{
  "n_layer": 11,
  "d_model": 320,
  "rope_base": 10000.0,
  "init": "normal",
  "lr_mult_down": 1.5,
  "lr_head": 0.00632,
  "schedule": "wsd",
  "final_lr_fraction": 0.0,
  "batch_tokens": 65536,
  "seq_len": 512
}
Each number is 128 + 32 x the weight over its row's rms, rounded and kept within 0 to 255. Layers, rows and columns count from 0. The size above them is the row's rms in percent of the matrix's.

# layer 2 attention key, 320x320, rms 0.0566, rows 205-309, columns 256-319
size [ 87  97  95  94 100  94 106 102 101 101  99 101  98 102 105 102 104 100 104  76  83  68  83  71  85  80  85  82  90  92  96  81  91 106  98 108  99 101 103 104  92 105 100 100 106 102 102 106 105 104 103  96  98 105  98 108 103 102  96 112  97 115 106 101 109 113 112 111  97 109 107 108 112 108 112 109 116 114 106 110 111 109 110 103 102 102 101  95  99  95 108 109 100 110 115  95 111 103 104 112 117 111 107 113 106]
[[168 126  98 141 118 169  91 155 174 170 119 152  78 162 137 115 121 140 160 126 130 118 132 133 151  94 161 133 170 116 128  96 149 116 135 140 103 147 127 105 154 110 150  75 102 131 168 143  98  76 125 131  95  78 151 163 152 149  87  71  93 124 148 168]
 [158 125 146 152 154 112 146 123 154 207 158 130 114  97 143 125 143 120 113 163  75 138  98 101 128  89  91 123  95 141 106 137 160 181  68 148 126  93  96 145  66 159  99 162 109 158 214 168 116 114  95 132  96 155 137 110 113 145 132 107 112 143  72 122]
 [107 102 170 117  82 112 167  76 151 120 119  75 141 211 149 124 114  68 164 120 117 123 110  49 172  42 129 146 140  77 147  87  49  99  41 151 113  95  95 162 103 121 137 106 123 128 133 109 116 176 109  77 131 167  88 122 129 111 191  86 117 115 106 122]
 [109 119 157 131 127 202 132 119 124  90 176 139 170 161 107 110  89 113 114 188 154 106  91  97 104 172 120 145 154 139  95 211 192 139  98 119 121 161  98 149 107 134 162 135 155 169  98 168 161 120 127  98 124  92 117  98 128 112 119  80  71 145 121  72]
 [ 93 104 191 128 110 161 102 133 184 129  86 130 232 169 168 131  80 123 115 152 183 111 169  66 129 150  62 179 138 129 152 129  92 104  93 189 154 121  93  90 129 168 183 142 135 139  62 108 142  97 127 111  92  98 110 168 122  52 151 108 130 140 105 107]
 [168 147 138  61 195 124 115 111 108 126 174 141  95  87  85 144 149 103 121  89 106 136 162 121  97 133 166 193 127 117 133 107 174 123 147 142 106 157 129 101 121 151  81 113 127  97  70 135 157 123 133 136 144  45 131 132 148  95 128 146 150 159 147  86]
 [ 94 113 142 150 135 161 100 177 190  85 127 170  94 118 106 166 188 125 159 112 171  96 106  80  66 138 142 146 178 138  94 117  99 126 132 155 113 126 158 120 126 116 177 113 160 178  91  75 120 132 111 122 194 205 115  99 152 142 108 140 102 118 155 161]
 [105 180 107 115 147  88 145 115 126 127 106  74  85 139 173  99 118 147 116 183 174 150  48  93 113  98  98 155 126 157 184 138  83  92 128 149 188 133 138 106 151 124 158 108 138  46 135  73 113 155 113  77 164 129 128 182 162 105 156  78 119  86 148 129]
 [123 126 124 105 115 136 133 114 131 135  38 137 156 215 177 128 101 158 135 111 165 168 103 123 138 131 107 126 108  91 111 128 151  57 139 147 110 109 132 138  71 157 111 123 124 133  84 167 135  62 105 128 116 127 129  80 123 124 113  86  96  78 167 121]
 [128 135  62 132 145 122 156 109 185 131 138 116  97 123 140 162 178 116 116 141 158  60 107 111 152 138  85  95 127  89 134 123  90 164 128  64 166 160 136 119 137  95 116 143  95 137  84 153 189 114 164 102  64 113 132 164 158  95  77  93 148  58 178  67]
 [134 123 117 156 116  79 131 129 197 164 131 148 117 159  97 117 129 128 150 181 126 107  58 165 158 146 116  97 163 145 150 115 100 156 137 119 202 183 146  89 125 153 117 113  77 107 118 110 151 103 166 127 117 124 144 183 102  71 168  96  98 105 185 168]
 [106 151 118 138 189 146 115  87 117 127 143 144 117 124 163 145 130 150 191 112 155 172 108 100  91 141 110 155 155 122 159 149 165 100 115  96 158  77 162  96  97 111 132  36 114 102 157 138 103 191 139  89  92 154 165 130 230 136 178 156 128  91 145  92]
 [ 99 168 143 124 131 137  90 160  91 138 137  90  92 101 127 157 121 116 200 127  69  96 140  92 117 208 155 159 160 186 143 118 100 140  96 174  87 130 117 115 153  63 120  91 128 123 154 148 169 161 121 164 114 136 160 148 143 151 133 115 112 147 163 125]
 [122 105 139 151 135  45 136 161 115 167 136  82 130 120 143 189 100  63 132  94 126  74 139 134 137 120 114  84  80 134 173 138 148 107 134 125 130 130 100 148 135 144 133 135 106 138 161 155 119 148 104 138 164 117 108 180 113 101 183 154 182 146 170 105]
 [172 112 129 120  79 104 119 150 115 149 130 163 187 110  94 144 132 140 152 195  71 156  89 134 106 119 182 164 163 168 121 119 101  89 129  96  83 132 120 122 186  96 153 152  97 112 168 125 118 143 156 125  77  71 145 141 154 113 134 174 177 155 124 150]
 [158 149 159 137 162 196 141 108 140 102 174  99 167 112 110 124 136 129 135  72 139 154 129 155 129 163 103 165 133 124  98 105 115 125 108 149  90 134 163  65  97 151 162 179 141 121  67 174  65 167  84 138  92  86 161 143 142 131 105 161  97 123 135 136]
 [100 103 151 144 142 156 131 184 161  95 151  75 109 176 107 111 108 156 111 120 131 133 133  77 166  99 123  40 149  68  71 133 142 147 101 128 150 118  98 172 145  94 119  62 139 132 114  80  95 107 102 147 168 122 125  75 114 170 110 120 130  27 133 141]
 [100 149 120 165  81  93 128 134 131 114 112 100 130 108 115 138  76 127 151 108 110 103 161 133 130  90 114 123 164 112 115 102 129 122  99 146 175 144 115  86 154 155 114 131  97 132  82 137 191 118 103 152 117  73 106 102  66  96 121 129  53 106 116 124]
 [137 109  78 162 161  86 134  85 108 188 122 136 102 127 112 168 131 125  74 118 141 115 101 104 114  99 131 125 140 192  76  95 142 127 142 135 115 127 158 144 159 170  75  97 114  88 109 166 191  85 162  90 168 131 122 136 140 105 102 123 144 146 114 168]
 [126 162 181 134 163 128 124 129  66 140 128  49  90  76 125 155 142  59 111 104 146 101 106  92 117 154 100 175 108 143 103 157 101 132 121 151  90 100 138 126 176  81 152 125 113 146 146 140 162 147 203 118 158 136 135 100 153 191 105 116 159 187 129 168]
 [ 96 100 119 125  73 110 110 160 131 190 110  88 113 117 138  66 162 115 152 114 117 161 109 192  56 116 146  93 104 101 220 126 197 144 152 155 132 130 158 149 147  84 147 116 142 144  97 194 169 117 105 133 137 155 188 167  83 143 154 117 165  96 125 159]
 [143 118 157 173 156 128 144 178 135 162 119  77 116 142 175 122 148 118 172 138 134  88 146 159 131  86  61 105 115 135 142 248 131 118 113 180 155 154 127  90 128 138 154 172  91 104 133 161 120 182  81 147 131  74 111 109 125 181 197  82 159 144  98 149]
 [129 136 150 138 127 157 110 127 107 145 130 159  61 129  94 123 129 164 119 101  39 115 122 150 184 140 123  97 127 147 107 197 193 112 106 108 123 125 144 141 120  55  89 105  75 138 189 131 129 140 103 117  75 117 144  63  54 164 136 121 105 103 162 140]
 [114 150 134 116 102 185 110 137 152 160 130  50 160 141 128 178 154 137 114 175 211 157 122 176 110  66 153 137 113 219 161 145  86 175 127 159  83 117 156  94 142  82 171 137 120 115 150 166 123 138 165  64 121 113 149 138 121 114 130 163 121 166  80 112]
 [137  86 119  98 124 136  76 184 123 168 103 130 170 137 130 125 113  51 169 142 107  92 112 116 110 120 147 120  80 112  58 128  72 105 142 114 182  77 111 101 118 147 145 128 194 166 172 132 116 105 109 122 132 124 118 116 181 104 110  96  80 134 131 149]
 [172 148  87  75 192  80 136 115 122 127 139  94 130 138 166 168 144 108 103  96 180  90 154 141  99  94 110 128 126  80 105 133  78  80 103  71 134 150 111 110 148  88 150 106 115 104 101 149 117 124 138  99 155 158 105 175 108 107  91  88  95 167 145 107]
 [ 86  89 113 158 132 148 134 131 130 171 124  81 177 121 124  85 119 117 113 103 153  99 118 156 150 101  76 154  67 133  99 109 155 156 139 114 145 116 143 116 196 130  95 135 111 124 196 123 139 152  72 149 155  99  99 115 114 151 142 139 151 193 140  95]
 [139  95 159 122 129 130 144  97 144 157 190  79  82 154 147 127  88 196 211 114 117 158 109 160 139 148 107 136 133 193 139 159 143 146  96 124  92 189 121 192 120 155 131 130  89  89 146 123 159 148 124 116  96 127 108 168 127 164 205  93 150 112 156 136]
 [139 124  44 170 109  98 179  99 178 110 154 154  87 144  66  82 216 136 108 135 158 134 129 168  99 114 141 110 134  77 145 107 134 140  98  81 115  77 168  55 126  83 112  78 101 173 106 203  90  86  90 116 128 163 114  79  63  95 100  95 140  92 134 167]
 [195 144 118  80 151 138  98 173 127 118 174 153 115 109 123 136 127 161 159 161 141 133 139  78 116 131 159 119 193 113 101 149  91 147  85  90 164 185 116 138 116 140 137 126 147 140 111 109 113 167 136 160 110 188 134 186 135 161 110  86 124 170 139 110]
 [ 44 138 130  95 113  78 124 174 174 115 132  74 146 156 135 108  99  44 168 111 166 122 100  89  70 150 115  95 105 140 163 220 111 166 121 136 152 113 123  97 117 137 156 186 162 121 120 123 121 127 120  77 143  83 164 153 155 131 119  95 102 194 105 120]
 [122 123 135 122 195 172 125  55 104 161 148  26 116 123  68 171 138  89 164 119 181 117 135 109  77 121 121 117 102 167 106 184 147 156  55 163 154 162 135 123 137 159 138 173  71  93 120 127 131 213 187  73 181  76  79 138 152  75 118 119 115 145 170 135]
 [165 140 140 166 128 168 127 118 102 104 118 130 109  86  89 122 140 181  59  75 122 142 133 169 122 136 119 148  80  89 100 127 110  95 169  98  68 169 156 172 153 133 110  91 173 177 107  90 139 130 141 140 113 186 109 100 163 202  90 158 170 123 136 161]
 [113 121  97 122 141 152 166 131 140 136 134 115 164 156 136 103 167 139 101 105 121  97 147 107 132  91 174  84 139 133 138 118 109  67 153  94 117 145  83 109 142 165 119 154 148 114 107 127 159 134 135 135 169 121 120  73 101 117 135 188 122 122 156 110]
 [122 102 130 172  94 136 200  85 106 168 140 144  90 109 146 140 147 155 124 163  96  74 157 171 227 120 127 143 100  95 127 100 137 122 119 185  94 129  72 143 115 179 165 115 117 121 165 180  94 104 111 147 130 182 100  82 118 102  89 130 143 160 167 143]
 [126 153 121 146 170 145 145 145 124  90 139 141  95  92 128 172 122 156 176  90 107 137 127  64 153 133 105 130  95 152 133 172  96 141 103 163 149 139 141  85 164 108 118 147  71 129 171 146 103 198 153  47 112  30 113 158 155 127 132 108  78  74 154 123]
 [132 108 128  58 182 128 102 152 113 151 166 142  70  66 131  94 199 116 143 100  92 143  85  75  63 137 101 166 146  84 127 145 110 140 123 132 138 121 105 130 111 119  58 180 180  92 117 124 171  80 131 126 148 118  87 144 124 146  80 106 108 109 130  85]
 [176 147 142 116 132  92 141 191 167  87  75 104 142 147 128 140 102 104 149 132 100 128 139 112  96 116 122 147 163 150 103 175 107 140 183 112 201 166 162 110 108  58 128 113  82  56  66 166 105 166 175 164 108 146 139 172 175  85 125 133 104 102  64 136]
 [160  92 134 164  99  91  67  88 128 164  85 125 162 168 118  96 126  96 128 142 166 142 102 128 133 117 119  71 114  72  97 123  99 100 132 122 142 119 164 158 113 147 169 126 102 117 157 178 128  97 100 166 121 138 116 110  94 153 102 198 150 127 150 182]
 [111 133 127  68 158  74 106 166  96 110 170 120  92 121  28 167 160 124  88 156 145 127 137 104 167 146  93  78 113 113 164 118 116 140 122 182 106 133 126 129 184 131  96 123 191 180 105 144  97 125 118 147 120 137 159 122 101 167 121  91 114 140 106 100]
 [ 95 120  95 133 152 116 158  66 114 183 104 206 130 133 151 123 128  45 129 139 160 132 126  53 138 133 107 109 128 171 168 161 102 160 117  55 121 118 112 175 143 118 147 122 131 124 110  78 127 112 173 111 144 129 159 107 118  98 109  87 181 201 161 147]
 [169 141  87 126 110  98  50 147 147 180 154 131 120 116 158  85 119 139 130 128 138 162 163 196  61  92 132 106 133 119 105 201 159 154  69  92 128  99 171 157 153  91 118 138 108 112 167 128 168 104 168  82 114 126 177 119 165 138 132 131 142  76 118 139]
 [ 69  98  76 133 167 108 145 192 139 164 116 109 104 102 149 111 127  97 170 167 168 159 164 146 115 121 141  49 127 154  88 132  77 138 149 164 125 144  67 106 102 128 130 113 121 112 113 153 141  94 156 111 122 109 121 118 156 111 120 126  82 114 146 154]
 [161 126 162 162  97 136  96 113 140 138  89 113 173 121 143 149 135 110  95 158 153 125 125 124 111 113  77  55 143  94 108  60  93 132 149 135 193 134 181 155 117 142 145 162 114 162 173 144 103 163 129 131 127 107 122  75 131 113  98 151 123 188 140 146]
 [125 125 181 182 158 149  98 131 172 162 138 125 174 145 143  46 119 135 160 107 132 133  93 131  63 186 105 110 141 157  58  81  95 126 169 143 146 120 107 142 176 124 115 115  78 113 138 102 167  54 148 123 106 129 104 111 138 112 106 160 121 147 171 130]
 [149 162 155 105 106 128 118 106 176 135 113 154 143 127 174 134 128 121  83 115 119 105 115 127  81 115 148 111  14 113 146  74 158  95 153 121 162 127 162  44 210  93 144 129 149 150  97 190 133  79 114 134 149 115 136 112  49 155 118 126  92  97  83 108]
 [118 137 196  71 106  97 146 177 190 154 118 204  85 136 158  99 139 133 135 120  93 128 122  94 145 149 118 100 119 154 106 151 126 130 113 106 108 102 113 160 184 136 110 146 111 132 167 150  91  90 124 129 106 113 141 123  92 112  88  54 191 126 108  73]
 [119 173 163  84 129 125  95 106 191 105 164 127  73 162 128 143 134 130 181 161 119  96  97 139 159 134 125 139 166 117 165  79 150 153 141 105 124 125 106 164  91  85 157 104 153 110 173 145  83  82 120  98 105  31  93 122 146 151 108 124  91 130 110  35]
 [130 113 139 141 164 117 117 108 119 126 158  93 120 164 110 170 135 103 116 130 113 110 115 103  99 105 110 127 126 144  90 137  89 123  54 214 150 122  98 126 129 140 151 138 160  97  40 157  82 116  76 132 139 109 102 117 109 172 127 111 151 131 174 102]
 [103 127 138  72 164  95  98 156 173 146 141 132 130 110  63 109 147 134 124 178 138 126 125  94  73 106 130 118 156 124 145 131 124 128 111 132  70  95  90 150 124 114 172  82 120 149 153 101 164  94 141 100 141 132 128 123  91 109 121 145  77 103 223 122]
 [116 134 159 110 115 180 146  98 101 161 109  70 220 130 107  85 134 157  90 128 133 118 166 188 122  93 110 161 145 108 120 124 153  72 164 155  54 145 139 111 113 131  97 107 107 123 101 159 125 146 100 124  52  98 119 118 147 109  76 129 139  98 151 118]
 [ 72 150  75 146 103 107 181  78 142 132 149 134 131 144 160  93 156 184 106 148  97 145 154 111 159 114 125  91 149 135 152 130 178 170 153  92 186 110 138  74 109 114  97 154 172 134  86 153 151 132 170 175  59 150 135 172 136 109 216 107 151 159 106 107]
 [120 123 164 143 100 151 133 143 126  91  66 131 112 141 127  83  30 137 146 145 130 126 152 138 100 151 107 116 148 191 113 164 127 142 182 167 133 162  87 136 164  80 112 110 115 142 134 139 142 105 141 134 141 171 157  70 110 117 168  99  88 148 116 154]
 [185  72 189 115  91 115 152 172 120 115 157 147 144 174 151 112 181 138 220 175  96 133 130 156 144 136 118 125 100 152 114 121 179 127  89 192 108 151 190 141 121 192  77  51 108 166 134 167 108 131 165 113 102  96 108 103 156 107 130 141 113 127 100 129]
 [167  99 148 142  81 166 148 129 124 134 125 195 126 107 106 107  89 130 199  92 129 177 186 135  83 151 186 136 150 106  81  94 115 133 116  73 152 148 147 171 124 125 128 127 105 122 139 109  98 126 139 127 141 127 107 100 170 124 144 126 115 101 123 130]
 [147 115  87 137 160 118 113 109 158 145 152 141 121 173 130 138 136 122 110 104 115 135 127 150  66 146 109 108 136 141 118  94 159 144 177 164 134 182 148 167 171  73  84 137 120 127  98 128  79 160 172  94 129 152 108 126 161 149 153 117 124 186 110 130]
 [109 191 147 129  89 125 144  84 145 152 118 108 105 130 100 114 212 101  78 131 139 100 116 156 155 165  76 142 167 127 173 103  92 133 143 167 129 121  98 147  98 162  76 102  83 131 117 162  22 114  68 144 180 136 196 117  94 112 124 105 160 140 153 138]
 [147 137 146 109 161 164  87 161 129 146 166  99 133 123 144 143 127 101 158 120  84 151 140  99 167  89 170 105 113 152 169 162  86 148 133 118 151  67 190  88 112 152 137 142 147 168 115 106 160 146  96 129 169  66 137 118 135 156  97 162  99 154 140 150]
 [146 154 103  80 132 140 118 106 193  91 141 207 156 152 123 135  93 169 134 124 165 152 152 131  80 179 120 129  61 142 128 213  95 129 103 107 167 180 161 110 138 129  84 129 130 115 135  93 132 144 137  96 124 133 152 191 163 137 125 134  86 121 135  82]
 [ 76 124 130 110  99  48 156  94 152  62 136 160 127  95 136 126 130 122 160 129 108 154  94 115 115 145 109 167  92 136 134 215 111  89 137 102  83 130 139  85  90 141 154 134 151 210 152 141  56 154  97  55 151 164  91 146 104 155 110 129 153 120 119 162]
 [115 202 108 106  94  82 190  82 156 140 125 128 132  59 114 114 152  71  99 100 119 138 122 118 111 116 173 152 136 127  92 114 141 120 112 121 114 105 103  99 203 144 213 173 157  62 141  81  88 120 132 104  83 123 145 137 103  93  92 109 135 127 139 113]
 [129 131 116 162 160  93 146 102 152  91 112 131 165 153 119  67  78 153 128 137 168 182 115 161  95 164 117  62  82 112 120  98  96  58 144 182 139 135 104 127 103  54 159  69 151  63 140 121 126 117 147 162 233 136 140  87  81 155  92 139 141 103 145 100]
 [ 56 128 139  96  87 132 142  75 151  73 148 134  87  86  73 113 132 123 111 191 150 160 128 152 104  77  94 125 127 102  36  79 198 165 114  94 130  64  95 131 109 141  78 125 107 126 149 132 116  91 162 118 140 112 122 133 143 120 165 135 118 115  87  94]
 [ 73 168 110 112 118 156 108 162 130  58 161 132 147 116  66 122 145 112 141 127  95 104 119 148 139 107  92  83 143 166  68 103 138 167 124 125  90  93  67 119 116 151 158 135 120 130 165 116  78 114 159 165 158 131  99 130  66 148 127 131 202 160 145 175]
 [149 156 160 193 125 182 180 132 159 109 100 125 154 151 189 156 161 163 103 133  99 162  77 121 137 121 145 165 120 135 132  76 156  92 128 153 131  90 129 129 130 155 111  80 139 136  83 107  69  95 209 137 142 132 155 165  98  94 122 144 154 141 112 117]
 [114 122 113 127  95  96 111  85 106 133 131 114 114 133 137 110 159 145 137 130 118 147  92 221 115 145  65 125 117 138 151 140 152 127 127 151 122 115 127  86 146 124 151 101 155 159 171 192 128 115 126 163 145 166 113 144 110 115 114  30 104 130 132 115]
 [129  95 109 105 110  90 100 133 184 129 111 140 123 109 134 144 116 107 139  76 102 145 118 117 146  98 123 130  71 141  95 107 117 132 122 111 131 114  86 103  84 147 155 127 114 170 145 125 195 189 133  75 136  68  92 168 168  85 112 157 140 103 102 151]
 [161 177 114 147 147 103 178 126 127 123 157 156 131 145 110 136 128 137 148 150 144  96 220 170  60 142 138 102 154 124 173 130 136  85 152 143 126 128 105 165 148 141  61 136  72  63 110 200 133 141 156 116 193 124  73  95 171 128 152  90 115 149 159 133]
 [175 103 136 108 138  65 145 147 124 141 160 177 156 161  71 131  65  78 156 120 111 184  90 159  98 114 179  71 116 107  95 124 127 147 117 130 144 143 172 130 161 142 152 137 128 169 174 149 135  84 111 127  96 190 134  30  76 159 147 142 150 131 127 128]
 [ 75 133 160  97 159  98 105 147 122 139 120 197 166 143  92 107 109 180 167 131 165 100  39  95 149 133  89 129 114 216 208 138 113 103 142 119 112 137 105 154 144 111 142 112 111  97 109 141 119 167  68 110 108 127  61 103  95 109 132  99 139 107 155 158]
 [160 116 100 109 104  90 123 166 161 117  90 126 139 182 111 105 168 156 165 137 113 173 182 201 149 173 121 113  69 165 133 136  72 109 120 174 155  96 127 115 166  85  88  50  87  83 153 156 105 169 126 129  81 113 143 123  99 131 154 174 172 141  90 147]
 [169 180 177 155 150  83 149 177 141 119  86  86 113 149  92 128 141 157 102 144 101 142 135  84 118 100 135 129 132 110 223 190  94 181 139 169 130 132  76 109 130 137 129 132 197 120  82 155 158 108 159  88  87  80 117  90 143 106 144 154  96 116 128 124]
 [ 60 204  95 122 119  83 135 124 161 105 139 191 131 124  91  98 113 174 139 143 151  86 125 157 112 115 145 105 150 161 115 119 148 192 141 147 150 100 118 127 133 178 118  88 167 117 102 119 189 150 129 112  85 161 112  53  51  99 113 119 112  83 149 119]
 [147 109 118 126 145 168 124 113 149 183 142 180  99 125 172 121 149 118 143  92 115 171 125  80 110 138 161 126 100  56 119 191 150 128 143 111 157 159 152 132 111  86 129 108 137 182  89 131 144 158 105 104 106 116  86 122 123 165  98 164 102 125 123  59]
 [120 139 122  61 168 119 110 150 173  65 144 173 136 101 149 114 146 143 129 136 183 120 142 200 116  97 164 107  94 178 116 144 150 136 126 139 166 136  95  45 165  74 129 145 157  93 115 113 157  78 159 128  82  83 128 181 121 138 121  96  93 166 109 131]
 [110 126 103 139 124 129 184 112 138 136 145 163 160 105 131 134 148 161  99  88  77 116  96 128 107 109 134 142 116 103 129  86 141 129  75 126  97 155 119 111  78  90 115 145  85 127  68  52 129 136 121  85  82 128 115 145  84 141 131 118 150 113 136 154]
 [104 138 146 179 115 129 192 114 149 161 127 108 152 139 108 155 199 130 107  83 176 108 164 109 124  89 142 108 132 132  96  62 144  86 125 140 146  53  88  66 166  82 154 121 112 139 114 133 142 132  92  98 170  59 128 135  97 129 130 134 166 170 137  89]
 [119 150 111 125 151 123 149 149 116 179  87 135 111 201  87  73 125 121 128 129 105 150  66 167 122 123  73 128 144  80  62 110  79 146 135 117 167 202 105 192 129  35 142  79 114 163 154 138 154 130 114 124 123 140  95 127  96 138 142 183  60 132 182 161]
 [ 78 137  85 129 122 115  98 149 121 131 117 148 116 113 125 179 176 123 148 137 140  93 142 106 121 152 139 151 152  86 100 107 142 145  78  82 113 107  86 100 147 200 108 124 173  98 168 136 126 184 112  66  98  83 109 131 165 140 101 153 200  91 113  95]
 [104 116 175  99 162 109 178 152  85 122 113 141 115 167 128  76 172 166 117 123 138 139 126 106 114 119 150 124 120 145  91 105 124 157 146  86  95 102 155 101 121 142  81 165  94 116 146 126  99 172 119  72 141 132  97 145 131 112 130 102 178 156 111 126]
 [141 145 208 142 127 141 115 162 142 103 163 108 132 116 138 219 137 205 149  78 118 130 138  85 107  76  78 194 158  86  93 131 110 136 115  99 176 103  91 165 127  89 162 139  99 177 186  92 133 136  87 117 129 121 157 135 145 140 100 102  98  72 147 158]
 [168 184 154 117 146 166 197 130 187 147 109 134 184 116 109 127 125 113  90 154 131 124 164  93 146 126 137 192 186 121 124 147 125 134 158  77 149 115 158 110 126 149 141  58 135 220 101 133 150 133  82 110 127 138 135 128 126 117 142 138 196 126 110 177]
 [145 119 220 140 158 131 117 124 139 171 123  93  89  95 129  99 127 183 113 160  95  89 155 197 107 110 153 149 136 113 123  96  89 180  93 109  83 146 119 120 104 144 116 134 126  74  82 140 140 132  81  94 126 111 169 160 116 101 138 142 106 100 136  79]
 [129 116 109 132 154 121  98 153 147 133 151 141 149 167 160 140 105  87 157 117 151 115 137 160 116 166 136 106 102 106 128  95 137 131 132 134  98 113 124 127 200 165  48  87 181  86 125 143 214 128 178 131 140 145  88 127 168 137 154 131  86 155 124 120]
 [ 97 188 154 159 128 151 125 130  91 116  92 163 118 193 173 107 108 138 125 134 112 163 117 166  79 182 104 161  78 161 131  80 133 105 142 169 170 165 153 134 206 116  77 110 102 186 101 133 105 152 155 124 107 109 152 187 122 100 137 150  68 121 111 115]
 [128  78 149 139 114 125 136 149 130 105 150 122 129 154 223 110 107 117 125  77 154 160 182 165 136 108 135 147 126 135 138 143 172 156 150  95 106 138 132 136 116 113 141 131 115 232 143 153 227 150 151 138 132 189 127 124 189 173 167  65  67 149  83 148]
 [146 128 106 149 145 139 146 116 106 117 165 145 114 143 135 135 128 141 111 182 110 200 113 205 117  80  62 159  81 143  83  90 126  88 100 161 120 126 148 120 114 104 108 176 131 186  75  93 143 152 102 191 168 122  99  66 139 157  99 129 109  76  94 144]
 [100 155 149 137  66  81 147 144 145 135 126 103 125 145 103 156 164  92 124  77 115 201 112 129 168  46 104 149 153  92 122  91 172 134 140 137 143 138 106 106 118 167  78 134 102 136  85 184 161 102  73 118 145  93 110  94 154 118 161 206 118 133 130 145]
 [216 171  93  81 111 142  87 140 151 188  75 150 104 203  75 102 133 115 140 124 115 109  78 108 149 144 131  96  97 115 139 122 102  96 144 119 124 139 128 155 130 155 122 106 161 100 154 122 116  82  29 142 135  98 152 158 182 164  97  91 127 114  99 134]
 [111 154  59 190 122 121 119 144 128 175 147  77 108 133 129 181 147 119 165 114 155  85 133 137  91 133 177 128 129 119 135 146 184 156  80 147 126 120 120 149 104 106 150 144 158 120 159 176 137 110 138 121 108 152 118  95 172 118 148 182  87 110 149 172]
 [180 148 108 146  79  97 143  95 131  98 130 134 139 139 114 108 154 113 194 139 134 180 149 137  94 146 104 117 103 117 123 137 143 126 137 109 135 124  81  95 124 165 141 164 163 132 124 100 129  86 156 103 163 108 137 133 108 139 115 137 139 179 127 127]
 [171 112 151 131 139 129 123 120 102 143 103  98 152  64  85 154 167  69 134 165 168 149 115  42 138  83 174 181 114 127 163 141  55 119  48 112  98 140 171 152 152 135 106 115 167 166  91 114 114 153 137  31 167  39 153 109 147 172 126  91 136 136 144 149]
 [121 145 112 153  94 123 105 116 153 157 182 149 147 122 110 126  92 189 107 128 157 121 120 112 141 167 128 129  99 139  63 130 106  79 133 120 102  88 124 116 147 140 163 123 120 111 148  96  59  79 152  90 135 156 116 130 129  83 120  70  58 123 143 179]
 [110  86 115 165 125 120  72 121 130 152 148 114 146 151 143  96 142 126 138 135 127 132 152 124 162 116 215 126 119  87 188 154  95 133  93 116 182 148 166 119 138 137 144 121  94 112 161 178 100 132 180 118 159 131  70 172 117 202  88 155  82 132 130 137]
 [ 77 122 136 160  99 106  60 134 131 123 130 150  66 134 108 138 169 171 118 111 173 124 152  87 178 169 147 150  89 177 131 107 182 171 143 190 155 129 170 156 107 121 137 118 171 155 181 126 105 114 148 139 106 115 112 143 109 119  96 161 126 101 144 139]
 [ 61 194 108  56 117 135 132 157 130 134 118 123 106  99 126 164 140  87  78 171 148 113 128 142 137 128 147 161 194 116 179 153 121 166 123  72 103 143 162 133 180 132 139 123 174 130  93 111 138 143 100  98  87  99 114 162 197 128 155 135 147 116 170 129]
 [168 100 138  96 123 169 163 168 206 132 119 107 144 136 192  91 144 128 156 109 123 107 109 128 127 150 107  65  80 140 234 164 128 114 123 127 147  82 147 160 140  99 142  59  90 163 128 143 114 166 153 151 144 143 150  82 115 140 158 122 148 174 118 106]
 [196 146 150 210 146 134 145 187 103 111 121  71 121  98 180  87 114 124 134  98 127 142  80  82 162 136 100 160 114 140 144 137 167  94 137 131  90 157 135 121 130 180 139 149 157 123 124 142 162 131 135 103  86 144 159  76 137 122 163  96 141 166 133 108]
 [161  82 122 129 182 138 121 150 153 119  98 131 134 148 170  86 131 131  34 115 141 128 197 159 121 108 136 117  80 105 126 138 153 141  84 139 134 177 139 158 115 175  80 114 132  81  87 133 122 213 130 102 132 149  88 108 143 128 141 120 103 160 111  63]
 [169 104 140 146 113 103 120  83 151 117 154 142  81 144 142 160 123  64 120 135 114 104 146 103 143 134 125 130 133 151 135 126 165 123 129  94 111 142 167 163 178  97  88 108 153 153 120 122 115 131 134  95 169  78 115 171 140 111 181 139  96 144 135 105]
 [149 106 192 149 179 160 121 163 117 170  82  92  89 113 195 134 103 104 158 132 133 116 108 119 129 131 196 143 101 172  94 124 135 134 120 108 123 142 117 134 189 127 174 125 155 132 104 144 198 221 132 145  91  80 152 123 143  96 146 140  72 131  88 108]
 [ 85  91 132 149 160 193 120 191  86 131 142  96 149 126  79 158  79 161 100  65 144 117 137  44 115 154 170 128 132 120 164 110 138 112 109  93 130 183 153 112 125  64 134 172 155 156 131  96  92 109 123 145 191  78 137 113 116 136 101  98 157 147 160 101]
 [151  94 107 176 108 146 121 136 120  95  93 137 206  95  98 160 162 125 147 131 183 179 148 107 112 113 116 135  90 137 112 100 105 117 123  82  79 191 114 195 147 102 172  64  99 117 112 138 126 151 130 116 146 117 201 113 146 101 207 139  78 103  96 121]
 [138 197 145 139 129 104 167 137  87  80 182 100 111  89  98 141 132  97 125 102  97 135  87 159 131 195 114 119 169 110  79 115  88  16 123 184 126  45 150 105 131 108 154  65 159  94 101  98 133 117 105 156  57 125  91 134  95 167 101 114 170 149 159 135]
 [ 84 165  69  77  71 104 121 152 154  83 117 213 153 143 134 163 128 164 159 104 111 185 102 117  79 140 116 145 130 158 128 158 106  95 126 134 102 102 145 112 130  68 165 101 174 130  91 208 120 139 135  88 143  89 138  97 194 151  79 141  76 122 129 110]]